config.toml
hidden_size = 128
learning_rate = 0.00228
max_steps = 13404
Each number is 500 + 50 x the weight over its row's rms, rounded and kept within 0 to 999. Layers, rows and columns count from 0. Numbers have three digits each. The size before them is the row's rms in percent of the matrix's.

# layer 10 MLP down, 128x320, rms 0.184, rows 0-127, columns 0-39
093:561542548603584528590504476514489400490465522483571434466534608514498578547492528546570560455421462534454549505501505522
093:534449457476609632448448567477550549427630372527492576495520387524462397512468483487521432447503559497527516485555521508
084:544549411558476407540487512496481583518468527390482544417540541527524523488495410494517489447584543481518429585391476475
088:560487497485516452517502497543552544547567503407557471598521465504459555445460558438552490466405544469431517531458527545
102:492485526568461501437540573521491532509463577538482591453508570422492431501506535499411531545526403547598474437544494499
138:454426478533449518529425462449462483563532510503481538460526472525455498535458453459584507538552448515506513532487482642
106:444500463536524505460522474591489616388460580442481501522462430491524557447552534430522450562453486519427464479504496540
100:512434489544527477435491479548494580501517478513455526525475544462415524539455528511549509491511515393536422535573556473
094:504520442475473574495500324522521552560533472491578549579474453545418502564470483332432482517386452485479450430448512495
092:468495479545463523503473541436576469514575450538553492498527543556565530613514531440479518483524505526449521532562480499
089:504393552519463469560509599416489477371502432448561579543475474452549448466508506594475502461550502512499463555528532524
098:468587430448506459466530440496557413516524500455551504531532546457568590539524501464480458506545518520469526506489496540
104:521454596513487402481495425500536531608465549498536515499517524544536512552548515474559423493473471561441430483490417528
103:526484389598500336499446492503606524568506456512373528469526496415455465448494555470460531508390531517567514514516516410
097:515473487444617494530590496477489557579514508515427488438471406547529539553526403440491479482452485445482520454563420534
091:590544484449442569398494459543488492522565478497535465407517477543639575445462536553500406486515509448470548546530507506
097:484456571512493466458418494443597500539462476526454473502534477468387513469594532590519531480453509552531514518477567523
102:501450477474533391491518437460485536427513540577551595531490452538501542485501509524569469400494473570496521412514449462
096:497587448501503496527524522566485531532561456466598484474511457409578501537480491506517543459474468522531482501465414481
107:514435503554531523574486400543476447455469541483535472422505395481522489510554511585475527488518462524474586549515500551
115:527491538511472545526558539543569456492494515487458500491653468453461397475454468528524457560496501474480543485560516541
099:542496421443478408440491492588450581476550418541455550463426472513481452442426601515591532530433390491494459510409410470
095:488515448584387455542498572512504515434489481462519460416584510442546530518516549483504523545623476554477425623540509549
099:522430412520599509428557512485534419559401477405555478510437467457502503517536494530418447523599465577416550462501501534
092:457550530419535587491550464468443440405454487583452589494472487490504522518558462504507404487535494413511588459542473577
187:581506521468517546452507422537455513474478638538520558517472554492546510420456503492544571513506500426494463458525551477
100:470554594521504456538521578506447502472546454534422528496447517539424451524567539520515521523453474515522540522572538530
095:517585487534443495503446521474466503452477455591530485521556576570498502515482537493531514554530554454510512517478465502
085:495475479468497550520502523556549477512446526437456425531468472544504409476545440485519509469545416439550539486377557474
083:506427609545464580544525579395409538478496496486552522516532461511544441572545568540442452509594415492559498556538506549
088:517473456578521440461481461561483445482525461455459545485526482545551454494413517591441514467508483431509436536468512520
085:466424526425515544536478513540520496475444472520384553524436541519502515438489577502570582541526363430548454544513449576
094:533495520503495468616465556504470479497516540450466584414508491598506429437458471448597552603450508473469473571541475463
087:479511412510480583427565537423411428476438514578413545493488566425488557580534471460430506495482542479537532503536468471
088:528486428453500500507500547466500509460484496475456496550544559504414513435518585428421473583464414511495491556505515531
094:542445514471573535527501469510467461434521505576523513505404530455551462538446566530523429554398474528455491531525537434
097:533474470545536435567540525441464479565507487488470476638485469445505470384528468448560523532541536499518505588492590534
130:507524436451569501508447438446492584491488400467544605596598474506505490482386551516518461547501475498481440525484483563
096:497475579418451533460473500522544505546514496450401516471460517537508507473529543309419431569456475460489470402550566462
099:503559472511488511470420470439595477507541549547512516474460422464575494528510506445481547454584516417529470478593434460
100:495544596556509510542488490415450467616415466471508519466519578456520481597530531512487546504454382477496466547433537520
096:476504508411539490490366433451567482569428586443439466565528479535520570544487554563611512473528488523533501493449508551
091:509495525501536519558462556611450475650476408472504619334497501543447508593370494465541519517486533428490424587491525457
091:444430438504455407480493520500519483546510496504452506510499555470513519473551528463456478490470516435474456546513488459
084:497489438568456496486542536463494542478456558385561454454458527537595588558449448492502545500492526490469517532505458494
092:523465519492539521520480481492527480539466586478484450394447611378470510463501527500419493545512495575509531516499559558
093:478521542543467474453524501400624487494427547526600508507540554456525505483540432563519538506551523474465482440483411509
096:530474541518563554469542453484528495531586490403512533450583475410516525535590486648410417540644494494578424561480523497
182:419516483497511501542539526385560533511502455527459522500374481571547490547440543595491383493628551461498559511515439462
091:509473450526563387478530522450479507500417532488461419524555546614461436577501519535475473506437514535549479498514493547
093:539457554505501419521534489495578454475486492509476429512382472567538478490509438520467522519479506495423561452435498537
096:490536422431521532496462486527568499568504539450561406480452454540535404549474608499522548457596376537504476434536473478
097:473541423527479493524565491533471549543516454512553555514499523527445490508545501541491483585533554512501501546452443487
101:667549476379590411513596454533536439511526521431509489381507505555555441474516477465448449452489502554443550459528574522
091:494510553525565474559470565490479456532615417464451505477507530421522448480534476532448518419611562465520558488453468479
102:459498550514405535428424479468515527464475506450541550494498447508493463526425446606565584515578565563462492510488475451
099:515438459467506449563536525520512531484440472546365472483439482515522528546508468451434463551505527526493496571486551503
096:449476525463473498564515442504513538560421516509407496543447499481528523561545524566527490510455591453511378463544552443
101:502591517430486586533495477486571443495526539458396467487461518518558481534401507534519513467529468529476474429558461502
093:433492583449571461464429475514636447403511542417526454484552485420506510544565529492503508555504448421566541379490508444
095:544519493511478512454523475530501563485555476464535418628462519466417554548511465477493503467440563542560603449563523520
103:521455647502548447419386494520549528581538545368475473424488491513522522542506493483483455576525558510550504514476517466
103:526676431486514520535514444553479479479471500543515583490454427437465487475474501588592460441472500520473436529558436501
087:398465527450526519470608484492447501453589492435414409574522524556525481478492521514488505572528507477543433531479508464
101:467572420457449468419506555478536506488581513512520461441480455413489511534461423511563475438432461548505478435586441610
091:524598464509550542585496467511493440557479549535529492513518544511527454355413601460598561472468489410440523498574456494
090:567483532440597366400486465508505466483568483469492456493542517318469477403481578591501509472460512477555459508411522525
094:509558480491456591423454494458534494501425474458511492583603439588551525543509495558451526518529466481537553452507447518
102:488475512468497578478397467492532481524494574550469489499457479454456452546561560520514485509541512564509528449548520446
092:452531464566557491537496536538559518488608424474534454568439444518437484439463574468475465462508531505486450634429575564
096:464539385446578443479521456560570548536526488476591473511567398483455534558405455500464644563488600497400482488506478515
099:538491527482506491497567493470445491455546440418486509482532475377592528447463450520581435579526467494441482603486565502
093:464528568487407367487567424500513509439483513473493525443461514552498418588546542586481478487533368603607590474501506510
097:473484519568425514405462459512462493482508563478566485498460489471603442595541450412501560473513425479496512436393470483
120:589442523576537551464522503518473486454489550542468553420471493455430451485650464541474460482520523557535539488411504567
097:496508558573550515507472453484495539522525563486580468521567579351508506485527520435541455437501569501389416381551458590
092:507394573514519573520477447458469428530600597461596476461568460476555487516517503414509456525534620574512537470494492518
097:456428462511539462471474521509480564462503515551452591558471472443508538413517564626496441486507436523469533594536414466
085:621436462500486509526568519449526516417447478545462516479543542615508478437493520459506550374559400455539564509438468545
093:465562402538568456473499537499529591425538496480589533527513596453488367393542521539480417510433561541498431543471484535
095:522499462505423532457446480529442528450501489467491432477539568499420499540426474478500447528475537466407572537527470477
104:461509406434383561492464555513446521523540451560503629513504458502430532573493605523512542528428578465569555554503459514
092:489476474543509495490452464498436534459563450556440481464465380513470439501461583483506433423397544517555486486463438527
090:515582484553443597496517438426523472470504515535480504462526603554579515588469466473448485521533554518498429506525440489
109:482560449462490485505528398467500616540498559435506498476433522619483526545488505473487456564495416526543535472522522537
090:522578546504446485515540467435405532586517601502590457592462417514540612490512499442498513514464487466505537471584493521
101:529536510508474502484450514539531557518584365575505467467494489497525495503482525505535537478404503495532514524574484559
088:546388477543490520531535492516574529537464454569413610497516484421492409477467501406503598478433561510475476622530499483
085:438435511361465443446437496494548475455411441597452551451530479504580493542498540545479499514557482472515547521491410404
101:576442610568534474453447491468493563478529485525575468482437397429513571444544455546470516502460468424536555495532464522
089:414477553505406498445572463591598412525439526551585459669487489485466536483571430505525526464447447451542462456470456404
082:455507516427559394435441431489519539514501501444459446484542517520523652503552566554521525555514472506542420498482421494
090:530500499492412475417538499454529547489492521435643505461507442471565561490557494518442473366506441478492532505587413502
102:500496344396450455602417536481505539533505448463605544498480442540481569479480472531493454576466535486588488591515403508
095:548468451564494438459519481373497514573540559470464510461459501524446439459547620477474589577481407488412527452411568478
089:506583451519471572533480521568465459470506579492572456472520534563551490601435492519558536580481503524440492485447552544
086:438542512440466561500574567406470502384441399477438543481505487453538530528440365487553479548459512484466574602398528527
094:590530595510532505603577528574422551511475555450511603539472524415539539415493602487530493520525512506428494530563525512
089:423523444536508505493555472636533587478478552500598495585555591540499381419493494458564457534530565409496509461530451472
088:483524377485469507466546427556469556548432443521544490575442575432516514560498423502499539474501529566515533495498517451
113:474414448560488502589585512506583564518431559554526514489498543588550464528443543548497545462460523448498484519518454512
117:570576577581512521578477492526628520492478546440474529502361502466544489552532444607521454530452443517535446449480552457
118:557468515569498455533568565465501601556535489496503453520462532582484572512522588551567330571483553531487425464468531458
096:475544527469544493577453490578427433466455553534503502377591424493471397502523474484471485467401425441469528446434558373
098:544438455529515462484474468470511525486518442406538484500391442559549465551459499598467502585530484494562427506584503552
089:518516591488501531518443453546532424479517528511492489498451404513380414501586476599527438503528481537488515490432548454
100:467435456481498407507525505501519468443452550416443449489399525463469472489547416527455512521422485452497460508547520539
097:457450496482515505568484442479505508524592502443476546520528493463520477420486457469517569554384450565451573546407478461
096:423460469538529514537524506584421475506539518474575517557526552490461560486475560522536531460627537437510413539476495449
105:531544487481509520510450507526568503414500511511485510495457491542541439481523446428451510487461627519557532482546511464
092:526563506389420568518505486563510510586429499630567472565498520481512535472401419576548524396593468587485483454488530436
104:532457519482513390453539573484534556448500518532489506544494451511510527457570545481499415508410525613444455464470581468
087:481499392460454546608507569563508530564539487481607587508485591545464420434448515484538523524500518543518424560515507479
192:579526513451469521492551377555489507531467475490508509500499482532488565465463461576498439541453573464473512545423445476
106:449462504419508507500436552494451490431428452426519549503432454581542586529402569545508505512513497456515565535497631519
091:512503506499520454430510444451600484499512472500477514503495559523494468482538544535515442440517528446517462474504542527
099:524503481522517356565512509495537491537419603478502597529484485491495561448439528488550508605557493530467431525464532535
091:506473387515517548490395476485493490523497575543510480595460527508606530521493441498478489534523384548538458406554530554
104:523448564476416542516609596497456399444650475517515548491540502320510430517601479496451568435503559535513394608481519355
096:493521560374496502440473471391572520457528489613505477575508437489541516412594443579471472462454555503600552510532484537
095:523483578503463530504495531472523447488474522470617464507489543475481469558462470626417486558485517432602590421554519522
105:479422440497545452578407521486525577485534547415412535456606560476489505390442482448477492523488487556567489543522512570
098:483490538539463519557549508567512533387597565532529427594548524488381425432446548511486419541484557501462489523497522466
099:540510509491485495476440518530490482483513464557517516466482522594484572486501543492460489501463502563591502606532565578
093:595510438447492540498478482522533539459491471558515547460402506474570569541463512476433524402437601442522514476540537489
103:463519522526588552549487514524444519516531543625448493489466543558535503577490483531411612548441461537591562545523540507
097:563498504496573493479556562429496498413444485487438485455492491486451523485548478521499441517477515544469442461523504531
097:477564550480520472556583445484543470448486524515447566558435407436473453527537458444501488499534472455525548474497492493